python train.py --d_mlp=1792 --qk_norm=false --lr=0.00104 --train_tokens=790600000
Each number is 500 + 50 x the weight over its row's rms, rounded and kept within 0 to 999. Layers, rows and columns count from 0. Numbers have three digits each. The size before them is the row's rms in percent of the matrix's.

# layer 7 MLP up, 1792x512, rms 0.0479, rows 0-410, columns 384-415
103:489473524487420531468500487587531522430503495558530537429616497595402567488519540504561422529577
100:473560408458472495554543509500493498508432475594501496508569500497490529510490494443486447495508
098:385509494443450474491509421526478493579485443401630475482570480406473525537499488475473417482468
095:554510554470451406618387476498587469489511471451484456444553550545499513482530480489510529536475
093:591548421468514518490576492537432525558488461467577582545513385509509522702586527554470452479522
097:523570468362461605485527520529488471514501466428574554509528520503504500580447569539462507464510
097:447560444466480512489487447583470561508465576414537476534521403474535535498475538529559461476504
089:483568419485466525476509437570423467522535498388558499571474545544431506538437517514575532541488
097:455443444437523534544375458492456473509468618438562501563421479565475510466434537477574547540564
092:578511548479487399513514414544513460540530428408470486476465449480462438556449512417481507498470
094:474464502509507455540494495525515566525460492534535527431547516560462410476455499472517496524571
086:586543435461489495445611449486414469566498400467530432527491471435496615554490478457422560454549
095:553396467477486511571444523548385547470465434484415495540537494528580502507532443485549540583440
136:537389549549547498493493422539481592528444447418480449475519436611462429550504552413483469543464
104:406493477493469431516491508535399465414524606409603478443533550467430479447487482424457511388595
094:524489448487346539510366465481492497535471511481455622431489436560418471523455527586530518523493
099:399531559496468451541462496462510514547597445492505488543528530553511407484460474471470433485448
121:470536470473420507621453458513368494451555480390543393487513479549467498471494408544493489499502
090:498519553455532543527392527507444531439488533428527494548462529498526444421490514434496511513455
097:500414565517465479489373436531499512505484531436494475452521526488393576479503512431500519466551
063:478503546571525459490524562476376556473429476497514520402485444558503577590565572465395495674500
100:497585496486522452506432490596554535430554411437586495501556458620455479470509405392444474487428
097:435444460449443497493377453561449540476477557412454474463482444530461575508549556480455498542423
095:518514509541469565499458473561491512525419517425578548522684409476467510545412463450503483475486
096:509451568500481503514405485572486478499578479508496581520468543538465500548434511477557458476528
096:436505541455479430502417442568451570476506561539558452440597482541484516465480546446463438458503
096:523499490466470402546518484479481546483485508465577582568480534509475516485416518397477440479449
096:403487554488536473423451474568512555449549471433523527561556543593441558451510493501538417453607
101:496473525429447419492514478549459568503540527508486492429554498530475453541555495422458466467550
099:470479516477532542473395430549393523444538639419595427554490557461438498595503461480441472488543
107:524499464472545517521378453520512571512538481479526505584513443508394478538481472550465466490496
111:514393497464491470545378457530491511539464507464515545453498435599514528465440446522518430484569
099:511513455493495448513458432505455494439487508437536473568507494506406482534517556468548431444504
115:422580480512514528511394530567438593483532449530496532544565614581550424490428499465497483474444
094:425446548474413531469511489458407484435493555549596561355478521527439513591477422448516593527501
102:507507563454518405526548416662470518422517515473524480526613456487477476555509511439485446487552
095:537516528491525522492589522503536508429517457585432486504473493529462565515486539453519470496521
092:516594435531447555564449464533481548553440431467480519553442525491420548481377490411534475462492
099:405522647458485416461511450495440523519505474387566481472577499478571527534500451525466483553438
101:538408508392543519567500439542439542468492493554515470591453430508559497491606452473496526549544
101:542531455437508534520570491460543565483411516526530485534486494482521484559432525599472502570503
096:513484533426446404505428452502476449510600529446550426457491532522512489571452487450444472509562
113:399460491464523431500468512568554547533509583539558512460516559450361516433469481471504451416455
087:528530497508452471526466571497536452478565618395467488506534415471467477412409481413584485439468
088:479491468471468610493499529520567576533435511496481554455567550475459506512427592490540556505514
107:459595531461487494525535455548415578506491675551573441525579474591505571534489560552472432476576
082:466483563520461510589481487446545511553430516548480378526390559476430533533516521441430529439546
111:509512615444520446471506474511454604458470594444579483535485469454435555499539481437540527538540
122:524517521438435483569485406478454513478542552460478497376500465455466487492405455471469539533441
095:470519459508507419570486538493457476571511504638571648535525546534500450505460453475548445428465
104:415507516523437504509493473566492381494475469436505506424462482530441458587488505559495569435455
100:550477399458496522504498438444494503449498481491541464582532406595506579478480508508514538491486
102:533492573510434469493466471439522487485380492535503517561585525548438473541555464535415545504396
101:503461496465534536577465425671388530541489449536611483521498448587442547526477439445511418542539
107:525454564457480440553445493471502513495497528541470592526531533531531506501470474487510501496485
104:440547498420509403556564444592494472498571503437515458485491503461518475560488469504467498477510
078:438456522521524427619510527464591517559468582566551470550540467480466457431546579474443492545504
105:591493500460453513362505424462482454495522510489519414537485542591465544561498466423400425536523
105:442472518478495446511542467476443557536561479530584453486546499414480468513455428415370444417544
102:540439512503563467540467467386481538497447540421525450424488482592484464494536449466517424438587
098:455496474476464404544440465502402611424491601494487537480500472500502574566426503486567457466529
113:448568528471464602519445462577443531509457573543556505472421497508499463558519589502510502472460
093:537503464437528526495460483441434484452478493434572518559542436494534536551453366445508519432526
099:480498548516447476465525473532480487408481541422472543452538450509484430533480626506482485476539
100:431462409556410515535464507544489457441451516446533492506458482491495471469554493511418464428555
102:466396508478429505533388502620505547488489421598556483526532501483411478566495486462513461509549
095:426588472487520495439510487553442492568513568439545414526494571559477563492420521558527473527511
103:474429594406542467514519484567439451506557478450547476420551483486502459527511525467453435496573
100:543466530467551437524496441466487578516419524547566493409610415513546490579504504505428470508475
089:492561450443457418534504490529539578506481482507492477523495505559530565448463528516447393517469
101:443530521524504489536527465452506558381453477533429496430534451474485540494553493482494471504489
115:517491440497468460538465538491508478515534424409520471502514471564531542541413350547420531392506
097:425499380473491545532471530565519508484496478544520506580575551503475513579441504437465466441502
095:505488527387478473488482479608452485504464488572547545565549377454470388669504578528507509489581
087:501443500579532513534483507516558576531476595443483482476598392526542477525470586563509441398596
109:493471464399503524538496460492557458440462530442518522445522464500478558570376476490533564519534
092:506418514506571489479523462509523465522477508526570572514520573538447458489552532488418548474541
113:419406489486506496496475414562438515524420477469519400494547340515493502541518481521459514454478
110:455475558456497450488495509503493551441576593504565535465644375517584412468395489520439489465571
090:476453466557456523586500481528510459481567560465544534479454462400473443527412482460511519407520
084:550513528432474427513549451573590504574372552482554383562524474466490534385551584467473470498510
105:467442516507468537451507468493528519453414471515539524508522503583495504572571459493358427579491
100:516527414482535480577550518508537507545447493501511487477432438477557551611450514505515486495532
092:545486492587462451487419479546466673424444472585585454560504466537513583557496543523444419517515
104:589459512401473513546444499572572524471544592477539527466602427587504481493509534425451486494491
093:441459424468480533504503475533472483475558554507511387465543539460475588518425370606420482482474
097:488492526448464394527468560511414467501463577438529476487492390487537571485416448481488543420532
103:463436417491557453456566514433512447456575457538408512530476506503536498522461470456411536492484
101:493457550355436413540506442443613499522497529453515453484525405564523540546532417471452508473587
087:508561494484458499547542496535518504586550452386576484420520541432476500539450465459444400521575
112:442509469452550493544544551474376492387442567597557457423519516588581498523431463522466464506501
103:574509541445438438601514442475533466502482476407509483552598512458560531488454517489475482506484
102:500549589534402436554512463564449508445513532402509556519537420560510521511481486417539460500556
104:540554556533481527553480516587539579578485397481470515556531443571487398453484537436535428537508
105:513437532510463543560484437504501471584386497436503420494445487530505526513560444460477510490467
094:546456498477480486466490480541442504581542629422569470445540510502442380473481500438445465495493
103:473466496533469402522540455484453546529464602480469452528526567429495522535620616496423598520584
093:574505540477481488556464456508369447518510546478580374494467454500514544519487479411504418506552
111:459443443522492517587510525527523525572498438454508567468504510486558634441399461473472411428476
108:496458535474511488516406480484464628489496470555548495515516548522538545543392424520456449567506
101:447455526477512531463514436512453425448512528512557526476514457475396544575591487478416478453541
111:498460583531462402457492471506539515462422531523572514412523471447484459481488570448405409509458
106:489453425520486467504402466463470538516542578436461564506487512544455454442532441565497477532488
099:467492437457493466478520509480541553509515489416477524473550449548540509569465467545476489546419
108:494516401477471490516445467477547594485538487501486512532520463584472485579470419513391427547468
099:367461529469528477443496432557418469462519439496512468497493436557499483565512477522474503549528
117:511518597465487525530474443478504521445588452485494479522504598487506642494476370495524382525517
099:357425494470475549563456494582509511536529501486499526441604458501435454561435494391510476522573
100:410539380413440444554521485575400529457428480555460553501528442553489518447495479464494390561550
094:500501585498461520526464487558433574464458478458516446492590421497396533427557495576431418514489
099:527454558490485424441441499532477583428554562431545457552470475555476523561589467522423427493499
108:469456463487516420514385481535517527531447593546487491523433452525505545433503507484487491516536
098:539491543527560469500523537416497572468477503461503478554528530534525528486525488426517479499481
121:473509475400482537514519479467498510458549502415470425493505515524531468508532406431417540503528
103:439495501469502493555476525550558505589563533473475571446592494578479521477535582535489515428464
104:530507541386520392516497441422493474590483514462503454549478505525466493546458556381474629529537
103:481494431463475473559488482511560505515555512532494430542557440528481460517473455474449501472472
115:581501486498495523488526450570449447514415536441513513533468399617566500571522539609438537408523
088:517493498536546510561409466487528498505504505511525519508536465532464528468413481440476480452489
101:548460569445549519617477513589466466422541525504520463529543443520475568452484447436458418458470
091:511564467503462527512368506592465599518492440532565603486547427629509474502511520565531472530576
091:458545406472451525524510524560469404578517593481442466419502497594579469517514594540512500451537
095:502504517509520531454621501469542553489469541532478466538540471528516454385448429459512514426479
092:468556450510438493499436498528523464505629477409640547575507426472551561533425430494523488520517
093:505420514520490493489389492459477494445431488520464456476493479504474545536580490395507570546477
080:519534517515449520636446454534372542531450477454532456588424438474448523529524480441581395506484
094:517521553518450516554405470479495499478600512492500493517525495545481514425497496464489409512499
098:433524471442519525546457470491518562465477549493573514488561525486502544537534398503502468496502
100:513518500520432571510516443450482489517535532478503583444488463479366482559603541499523557454503
107:499458574519460509465448415479429585415448628573451556513507476577540525538478521455466432551497
097:506505533405479456582496410496511455491360534462584455516467479582430589507460460540461522527486
100:401363506507485512465503479458496465517424399496452515566492545491585498442489499467463512525455
089:474548552438408487504477469515513459549488622428550441555476489539481532578492539466497530500492
100:464549504511491473525387517414517518567515560434514464460487542486486481519502521486588405543482
104:422465529525466487565577514587535536532470499576415523494511522476428526420432479431560456458558
090:356525497523469484389502450490479546461512553579418518403583477534522533509621507474514462518506
096:438470441496407567430485470561469505424526526501582435319520483479512386546503534522500505526529
085:453458505511520529475489473498469409406510544558513502428502557438494462423575505481413602493519
103:491477560460461468461453478463519549484501522509572541451502552464528512559442472452496521449621
115:446558442398482399471474489527489447497548519508503469437523428510491545496518504468513435492487
109:462459525466501496495431496526467459449515495563560511488607403474445511498527605547516478486548
104:515517567442482409522491489545513527518469574531499523423572466507457490462407494502512482452522
097:467468470429447462487552479485499475419429562526486556447550409491565573531527430452511426488462
087:518399543484459417502517499574445540544497433475494437461495575530512491398493532436508389449522
106:511484472449471480478456486625469490441477482462502455432578537594443499519495532554528514468600
097:477446516442346491541506469602511477501557498588533494466581509442449417480345501573464459480528
108:455466559384491510518464498551484467477426490488598472508579395544529439590511605479410546484523
079:556494500468505488485535461484511467541472489428535496448567482502503483432536470413482532561497
083:513454498528420452557437526517505474591480495476481496490550456445558490514425488461503489533535
122:471510453459507363499526486358551522533465635520546554546477515538524568448494447508523534462544
113:505536513515378512550461481660370415360496487440521483496552462532420420512363432495505579366548
093:584481466515576583590484497467398454507457373502518486438511526525572571584410453578466507570505
108:426572402503461496574460496524460485573555502392508399544510495499400545561467444569501492462479
116:436575478386538490465564458433429572458414500534438480573532515499567559580479428507474473475550
085:520485485517532471522551511497474443528550565524476446475524485474462517489499487565488583460454
113:562552443505463467521526470501532553449545474408555553436586493504510564490472480466478468475509
098:531541570499403480489457462564456493558516562482549428498526423657518569480533494516449490473558
104:434567418460461489510458473460452529444426509448517495484473429651510386580490503473463536456473
090:482562537475494436625552521495468517457454496550532499521454455525559444420565561458480568523557
090:457403507488431587545369497649469524551529488468556388503502551547430474565468462546484553510459
094:499449471539514512459412546537538552578532530486438506567500507463479446542447610557558538475477
107:541511597506444400496560430461440430488500556506473468542453467494538423547552442545398470472567
103:463490413467504592508514457486524525466432514493606493532493481472524543538419485491507553484498
103:520465490511544456456416489484520562486361460611480472525581499466440452432496555408527500474544
090:485568530511500460551401561571456459536516514539478472524436395477538521447487495400535461525471
094:492459511379463445487510529584547555445512610443560553415441568570436483489554506548614599482660
102:382536417429508469477502463515491507520454542583481520500508518568531486459511498477514419514487
105:482453539452538560523400462539494531534496502481509568582602497483469454469440571433477541424581
111:608380557446552537467510427509503544484628527502573547424544452446403498505584509520437486488535
095:434510477428517509549575468460561433537381501502512465455602491455436615527496533479465511480475
100:553441574572469505561455428683493604547469468445586453456521550560460520460527541509420416474534
101:530522515455521542593481419430509528497520627434522524474519486545555536551489548503507525485513
104:468410469450442527520465454464530460498452507476537534468510421466460499563493509515419523437609
105:477550542525479499449551455463477446496517571528557428454558529497504352505544504531424532530529
093:483541487442494457515568504475498480550469524484554665486450452514445533557424486487476447536480
097:460411484443466534433513533439586474475499527524561550541596494562534579471464576417470610384578
117:361520520489512477563480482525461545498473528552561583491539429579451416553459478527501446495429
095:496401472536544551489403504600571534542492460545501594421569503613489454530473593612556481425562
100:367574567493511435520496473598400625352562448448584451414509439397444477502523487476516422493499
087:547506439436592440540594472506530507462378529562440412496441475470597489549493522513468511539431
101:494519497484473518487449442431483484495511490459489514461484434476522473595498499524553580471562
114:555493559456472465533394462550524530427490584567433504476624534573519441426486404516471467488458
101:444524587541466519512500426589508554491480492367531519558544514598498530489496465526429551463535
101:527523459449487513514488457584432427528425452511529550339479470505432530534527448521465513478515
104:479454469524385501504505496460548519388531481603434559468536530532487472475364511554501585447539
081:551534532473426465498559439493499506592519589437487557519552532555584505404586527423431566495427
078:520502537541486404585501463441598463533412533408446504518538429554459466398404556490505525426533
096:460445571515447457488434508554472447485507445497551455457441451614491471569510426565383551507535
101:460487469495453531537519455490329511510459563464488582515526528489476585510567525551454473482501
102:519563419536523453620472481463420486534416643480576436610512415584547550475405460531482530487445
094:531482523505465521456484473492534574525378487479505440481533459500528539559494483522468512461516
113:490401547425533550482549431510529495441479523544431497507496471572581563496446464498462549470543
097:559529623443559550523504443531433456518502482392496489573573528570622518579501544475466496527549
091:507567515562529505615545450461550481439405436537519446554587416505497460516461462447475451472492
114:534490425503506442468546484466520522486501430481480466582500448505536572511446474523393485468508
102:498527578481445504562483491536498517429541533429438491437471496446477528509558551495467584484507
119:474438443505499510492514488540549562414515450565477580609570516437451535536493449433511470452541
098:470436545462507512494481471550555465526446520395469525514542512565514452407427474503457494490488
105:554578461428425483509659443529490459404544523443650552604512504522445493580511500482467509470447
110:421596445455492435608497501519363404538534554438615475376502437475504537536476474486447505540471
096:506453492501413493518548470500460505496490513522599546457508482460420534548436473537419528407556
113:508407535485539443518490472556417550422558529439457508412492496523528446424518408464500447436520
101:517458513510372532606489467516543466520426426496529587422469512447409410463449463546442529484495
135:518479492366470440552555452461450469489501658380495447514527577613496518509469489464546570562523
102:459540440509455562530490510562504517480501469364490419532544474494447572533514396503382421454535
092:529506419519507515426490538551456478460578531449454453498551498551580517510570485539473500502529
097:463481540514477437540452452484453542496579425461469497547548452452430457515433457439487494527514
105:538403475442502503568472482529504519550495493496425543479528521593507485428517575432505514505530
094:462503594502497419439443386595494557489522507520541449536576464439553517514556557419482504475479
100:569492608485504322531530500530502518428449546459482523536504543591545462445527481428578524499475
111:550439512500454531526516454569419551439461534465626463492546416601455601541501409516505393553488
081:510442465548548507505563474594541596503432551598593363568481505510467475536489405410391517424531
099:507448531419498498492537443495533533412526507420476516539539529586501575496481543435471501501517
101:510421598462521515489460447477521526454461557455584482464522543513464422595406544514530540447500
102:496524575530522493452440465534550532573473451507542509434523545465449437594452507480521433544535
110:508486580440570522490495492451539514426550540438523476498546504524581484540508459510471407506530
090:485464534488608441506483459534507522545615494426463510526500528574558489492514479528454566474487
121:551403416476515494587503501437543500548573448457505551490454452461483473637488428428505583505452
085:543475520403563454459451471481586562461455488496540476475504469546452498518469515490472452538552
098:509464466505480422493485492429509522538480475479476531483594510517511578455455541482431527501622
106:477459573529400482409417487452496570442394549489573515550684505472438510503464521535476432540546
074:524497465554520529560426546556419519496503503423501380457496444482506535447468511451484425510495
103:415435466500411498555505517558559577519554452436434512502564506566536547517398424513408567481460
104:520460548563401534545327540593494395553561436428492462489555512424437426499525430508451524527415
104:524499465459471389549504413439439455488545557410536436522510482620458562567420494537440496536450
112:596545551443478463543537494557544558451556440493589515474493547503504506487503495571462387467542
098:500470530587515481540522466593620566478502533463535538559516455491533519494466416494545440462523
095:535409584512549481541636423503512475446438444485485475424524447519443461489492460492479475486562
094:441521537498508411543524476482580475466449550437543485500578497545421569533513487430468441480515
106:486509589468487407512524467564465489471489490443499507514423445465500458500344484448469474401499
105:376433452518477485484453465532491531445443584533506556390454483443435500548515543532498541480493
103:422392442501560478460504505470536571453450450525551507507517523519490510557485527409433480542521
093:488494485528460476470576412531457509494579530416528480458475440518435532544444523444481501508526
095:534349576481531459453466491592587460413477421481469537428539548547412397504532470480465546499517
101:439423446490499505524470425540582437528438492465513539445530488448397547541514440502451505455501
101:392516432488547467543467475476510541560516475570481440501544474553439534449475418505490555480498
101:509462586472506518429497432494529505482453491437544452500472467590412483563508534560419537525535
093:512462551488533471500392444487512552452528531544479490534503460603493411539472578431419490468522
114:439486547443546453476474463572565582515488420523627540568515487522547443478420441494508400429631
102:456579491455434512564499448557486498440532472448571486445567481462472432538516521502505556419520
107:516482554467553466536395508492565506441466510536543553513477483470521471514471528484429499479521
100:485532416533514510578492486497480460489448411426499464622433452571477524508427452557460466505402
115:520506468476538535543582486581491502522496504349558557452609438457574469534501514505511451430505
086:488498482503477451615511508521481531472455463503471444524522377517480506459428496465488500509479
101:538476492438553526592468439543547441496485484464534478457464375547483535523520590494418461521510
112:576514486488525511602404523465568610424441455470462516555526359518511471508585492497434446478466
109:538380521439536481484502519425470496522470574582569444503494422572525443519544549542460532488497
099:542502584545542508508511468498533472417432481500504441535543395480527495470434518499477562405549
100:501477555420558493556486478533506549515419533433517502485507462600476636604480462475493532487565
116:526492573416489507513502461496548502486483505472601461445587485442439489502471386498484417466526
096:499514551415501466533488484579509568453409472530528441510567391614453495557558458498519425506517
104:464437563503521575646460444482485494519445513422435567530396515540422436493416454475512489510471
105:444443490471522538522550475486640413499506564432546494480537484558475481506513449496344535374509
101:488477533517361442532478511568403606478491463503428575519473586467557422505474490496488477523523
100:467517543462479413479418522489609476535486447508443426564567425552462451366484562496439460482518
093:493505459462480524492532464547426480425462551497632445516556504466444504617463515496485447484549
098:509484529491494552533505520551489559517496434433520500532557462506429569584497526365489398520419
100:501465559435496490451533459466522508507469570525521514583612518493453554577451503492507518546497
105:514539524442505480459431466566424518511550527482465507554450498520503558517477464574501427471480
086:621576433525558524557474497544440513471481386527473491508505456517509438437457566518399464522496
103:431438485425484401541479411540467533537462459493544505528551501534468482523528493444518433469557
099:432345451480457485514428528539501478501491519482518533485582534459463457472484555524545503462525
100:467450423470479504612479428528453584483558507376474458427468419579450488481505459535495465462468
110:420564511477495506484492494631426406466432514509466480358454469438517503504442588550504585512604
079:484528519462430451463459460602456544537528559579516480492464478522478446522541608518492430508556
102:533436621527501442617491487518579520468504548474413532479508474519488533444489501508535441496519
104:490518535520456465528430508506453495501481482545471538464593612538399471446444542528484540508525
107:491514567467532504517423524498483520414496496483490531455476431489534489568532420520374417560489
092:457513482449553437499543474518512375573503542415510443516547572553467448556439459485497516514531
101:417497459517471502429493469468494472472527486527546468490507525511503546508477493447486500520454
093:474521531442459381472581476514493534409431549531479444455528474583535400413498484450535534481657
093:554371532510520526532513481484570616475538579474519528572432427487568479462515461415468463449501
098:428469471509393470509370526518448480461456512523491445495515532547507459422454534567494474533467
092:452522418503525453402440477468578494527501551501502576482472485550533405516495610522458537505502
088:590526503451498419481547536430526559465416524528513493499485438508582542477481472561496456482598
094:289585547497475475459572485559492453586492419472538541491531458488353431502473422458508410535493
104:567535474474477484464479413493475396551455559563497507514576526417489537545534482560465436470586
107:498527486443454461476442428440524446529521583395477459464524546649507514538374550569438496523495
096:519533450515534510490490482501449504458485439391534451460551451476569573479508505568478491498477
093:539485543448467493450509498493456530417578505496549493373514381608527399442510496473504502466600
100:404517496520478439523423524434476542467472454589514490604498482464394616474404567510535433446562
106:498482485523387495613413459588508506482412529447462476494456416443434505584512509520500535509457
103:517484470501432489535478460566558417471473534543551453430598443537560429522455478519371527507479
104:487510396471514492482495479556483651418396448566487406480476369610550485656502482446445511518508
099:533557467431430505529539476536505598474482541480610439572526352528465525482503486427452545460519
094:434556522476530427539471436466510481467538651483512418507520462468467540542506516548569628411491
103:489535480506460557487454497532528447585485510538456481508505557497502603389531571512542463439636
097:587355557488561484521471473462539545544411550537556487533589488455503461468477585542422512458552
097:558479479426446487508528479509544467467569497517540479378468563568428502493526539578419508560548
108:491486452524475517562489503562460521518585520409540509466541450547488628517528427584503530507438
101:516358450394532444507491436539520467505452560501509467483542564539489474448427561491416532440488
092:460518478451445466540525427466459507422480506527501497519544466474548499570398506458542413469467
110:520576542469389425520551483493461548445516554440451504458434520635443591434469522543512510455570
110:527404589407482487483435492511487518503383523500507474554503564595536446543441503476485563536639
101:472491518474452490469495488427460429529496645472507502511519512496503554465391525469541435469530
099:463461530487447493556429480547576486542489481598502497481626462487527419487438506496424516534481
107:560411514494526424524459484484639543478467560522469484532529478487490415414533551495380427453526
095:492413601473541441458537477523385469517436579497514541444574477562507575562565484465403605480489
095:532476587460547437537486492572459551554468488421470443530481448493478542525515562443481473561527
091:477520529473512463603443547512471549503461482522506443553478373555507485542522542544449483444438
097:406498561460543509416477417462436512444508535619597475454508507514474502503508453449485509518486
090:486635554492423499463542521562482509457537470458446490511481508514470529494438546500485426443489
079:489415498480458550549455507483577545505453538450556531439455381517445455590406477472504597510569
096:484498463477557496481437485489643572500581512493466570444477524572538454456482549533439569493545
098:475457511517487471461531527468550482429508587432560495463588380453533513508560524571552539490649
099:464451463457425517500460479514484599466485527498527547488520573529578543495470504556507392476515
099:554461444418502508582432482485455567632415493500507497561596432551459563519604503364411551533443
105:562513522466438445587452453527428486451502482411552472478605358538485631515447382477471462446463
111:572503535466469509531486519495492448434478392470560559459565529504475554512499436522451512520632
101:547452559478456433511489488559515471436485573459531524537608450551514476496469514540496446450558
097:475479505464489401487540457501479452430421430452543513452518461507432530528450493434510442501548
085:472480464519465476540425477505532544551605500467537575493534504510420495514523463502505473511503
100:474511478394388459430532485504513504504534477542588476422537411534476476444505486481406522525522
083:485539418511538518496419491574430487393530507516445564415492519426564512501513457539579495498498
089:597503519440528488438506522513566500506461557499442487499495573500438514463464542410458485479506
113:517485500451489405520495488508414545458505450465485548466530365608483485531539531499474458466542
096:460441539414551482394506515407532498572445517505481441549505527588538506516467508452338546567488
089:474498526516502521549455515553551480458440526501488491518508478519504372444546488493396408497472
099:462530403463469491502421458516519523471502417498420502592619503557510468519454499583483517500505
109:453488528499553475465442480470411581498544510496530545498574542541545542520425436512514393527491
095:565518467436485520552558504573462445576488556436558496506567417391548539518507471513505608503511
102:469450527500477567501479465499446492496372523572536507523559472448498543538555498511529475433541
096:429519538353535531468421459480535465526570494553480523509527426509511527491499607504517485477514
103:418404481468521408440442472526507486507513561427443510395593427490545499472510485499523523454484
095:480576565442489470606498478600412481548465470461599431466514475530381545550505446430474475464411
099:487558538490440564519479455550456561481390521446441556518499546551486505580568528589528485471496
103:488523546437502499539478487469488541507451457484462522494502426560527520557443476574463517540483
089:579469490530520476514569522510389495445452499457481490487500500429378501526450465444468558485448
107:441420451482419461556490508503455566493498491612455517436492491620445502503520438399399484538521
116:503543584449535409525389459538547537502461595514495404551568462510505526559509457477570553480557
117:563453578504532482468552457529546456484510508439489404522493403429559540609442471481460496495446
101:516465578397463506490467435574441488472516570425471469481523446558468463562549488418554406501504
104:530472510542551562607391533566555476501446415402502460508446460523436592460517438461494384440501
101:472515547491481436528505444481440495493491531399490450544536372456490446493482382463460472497478
090:599542504525447468507479531502533572453528488446637494489486524454531533525506446503535372491482
111:420534459487491472476573512513445437455516535504503443458532556602542526475425640551441450461533
114:505419535494514418472542516504411487421533408473541428489496451501560567440476464498388454535526
092:455474534487520488540458456483559528469504487532511550486523521517584433506481463455476509514478
119:548480562476517518485486475523467557455385491532387536523550500492482525430507568570455473504620
093:453511421524430509550501481417610531483484512447432461379433569461489549494524454417409412581513
102:472520520497509412524450441443601517548587517391475533530449482468523473503483544504496451457476
096:526499524484462428514500457511445506482449521455534525524514449534408361488469520454496543491499
096:521461500495460477531492480495461394442491436493555481505449535528452506523481456460472488508535
088:512518499440432433569407500524453535473404582473495487396523431517467506569428518499463499528499
106:440417520495523484541522476568476516483525449512505605508545548553441521421521503501517481483545
088:476441555454537387585448526508549587539482399522468504489586436474420464455460557379504461521443
085:540503507501438419461524534480442539532517591477515484465554499449533491502554440481458535467510
107:500440527523448502559525492552513464392493599465532447473505465404475500546507433481379486447502
109:536550515480561463530436449461505482559473522470558528493577533547517451412458564455525511449517
105:524420498434470502570472492478529580500538478469597540476593462543544534430429452463420484434560
100:452503482452497525505491474571490541464435523600515453533506512501574441467538478552554570499534
088:509408576511476463548480524475508527514533514474456474485504540450466484397443523408437442499502
099:489580569448507448487411451502425506494547599540559560524442461526526434545459450493391484557582
099:430501466443450478501378505522467493543441455465508407576561413448457522529511469525459437445454
102:513497536426532515500517462580464541445448533479558509491526436524477373529413536517538426467554
091:596524508448532429572521428448561528577452575444513586551490538520459473404509582512567535479472
081:474480532480522437556498484534537515581547486554462417502465423579529559460448480510491397460486
097:438458383435520514529443496484463506511535608392547516535618532520520473535455497484521520427515
102:470560468545472454560542484542457579494500592462521423551597530615490508493473510489507526502501
107:457499537494490503599435429490537573534501519483522487537469467531442489489515446458506464433496
082:483425519510444521509537458526462468474457483529669479480458513508435501533524519438401421488526
107:449461516433383428470490432496509499490568537478428493403569537487431586466435499390548474498507
104:523419481498482491564475459540559421505423469422499471412556430514404500472533413512560432425454
092:442536480471517438536446496522497541559523509527539508540396486483462429458424601437538482515480
124:513468488498482526617539466519514467437429559407533559485517494471478506517515531463376477481479
108:540404578433580426499452479447456473517408482584560479490580542438509434441547490403507483441580
097:525519568489484451540480493539500522498512541392587482644483448423540497485406540479417412490475
091:492473523471433510545558468467515559485390489527512444607623506522540467463454504461483513502477
115:500517480461505425487510484534519517482516627478449466468528489572415440476535483524457581496591
098:523550520409452511573531511563383558517363593443529473553605472515442450556504447460420523466482
095:527534421456453520537399514493498431514556533471472516462532515524470457557395546461506563421486
102:529564457446539530498455458547456564554444509491462510526582421470497449532512466493380539547492
111:449415484477479416506512504490469513503536532534540480568593427516473583481529383486409495448459
110:498539482505434405551517438528458473482414556480571452454533506521371596542486515505499421505479
105:490456538459460429435470466490528473540547546449560486551448530578448500529459465469446444497567
097:441489440471416430499430484645461476465455481426611414550580480508444493544430448518456416478538
093:508422565455466534523539481468449607451460532563514550563538457498436469570583528428453426545444
090:528640466523468546556457506656372478489493512453475416489481520546464487458465533484522577449534
120:487484531518384451540554456575527577446433559460480570523514438446475494579461476512479499419488
097:532600500528465496518496503600466609491505542419544465613487497507503528537544476480489472510521
103:578430448454432482584480468547488627444459500522480562493522474480490438495524425538523448479515
112:462410496489496470462422495442487501527486536533493469573561561549552494536469509476485512535539
101:474528511433540481491497499461514441524424480384591485472655368410503597493557538462390473495611
106:499526578444406467521438517569482500563538490467573495475568558446509549596468515540447381492560
088:519525538421535338547505495444508455618497540568474477347462444521424507519459484484514447441457
101:482547531434426447464429450512425464595530543474524503561601455524458477601336488497447490516477
117:532492494499494533552532482493584428558502557474490551527501485470476485492514602516505527404584
092:547488548465536584543508472468517443511447500478551485483573471503374590508366459473565514515507
095:488437441436457413497427435535448421574447456491499547476459498511479445546555536497422448523528
099:562533423407468490483419471520521611524493495445573526560565469457406548563459465447498474481541
091:476537523526491481592539497436447545548410436454507490555485509542560555509517575394438492523534
110:526438560528482451528494450529502439535475549544418464431516522524456583466488489502442499525592
086:505483421484512581455393503458507426424414552465498525422455485418453514474513497441413456493462
089:501548549522513502590357504594568615505508452469438470526423410441533531426502512517487398497468
108:470499494432408452434451470435451511447357591517535487488522514494495571525432500540543547483491
105:470441494434483540516514480544420426489557514441614504557499504523487530611432513455477387520527
107:598505567475448491458607427429502436462527553465553460452548559505449519502446558470427471487465
094:496468601509499447521419432517545515503466530517621459571512551524467523501486506427475490514524
095:476470432500456463485500426422550468559450541523489518511514402470428471475484493484461478458473
095:498541532387458386483430432493549451448484480426468512365595517483549500458491510510456501499554
091:527493598374391468546598481534499441480483505410519471446515431467550425517554406545393497524426
083:493417459419464497470465510442506589564482551486577454534489480494554493512522515457457454512526
110:505462501469572556441505479522457497426553567539554519423499503607520383511502544477573553441491
091:409615490519486479514487492577493460507496526471524476557458464515417547480500420408429602428528
088:410509489496576570553590544440520524531451489465522550535584401549558534494521490524514440431522
093:534563511406415474614517426516474536434522515485522551477430379518487457589569583441546567490444
119:436470569508382480488444505541465478503485448446582528490527471487518453568461466411414488438545
104:603420600555477487545382430549488534523497495342500449546552536480532603597487487488496489538584
105:494514454487428536526470515560545441571510529519523586442519519476502475535557477566490517490513
097:400485467446454540573448441495544449527441521436480493425477454548425546526487457445503502465485
084:547519472538517471569537538484519551513568493504448433479454552490407560558556559462503489496534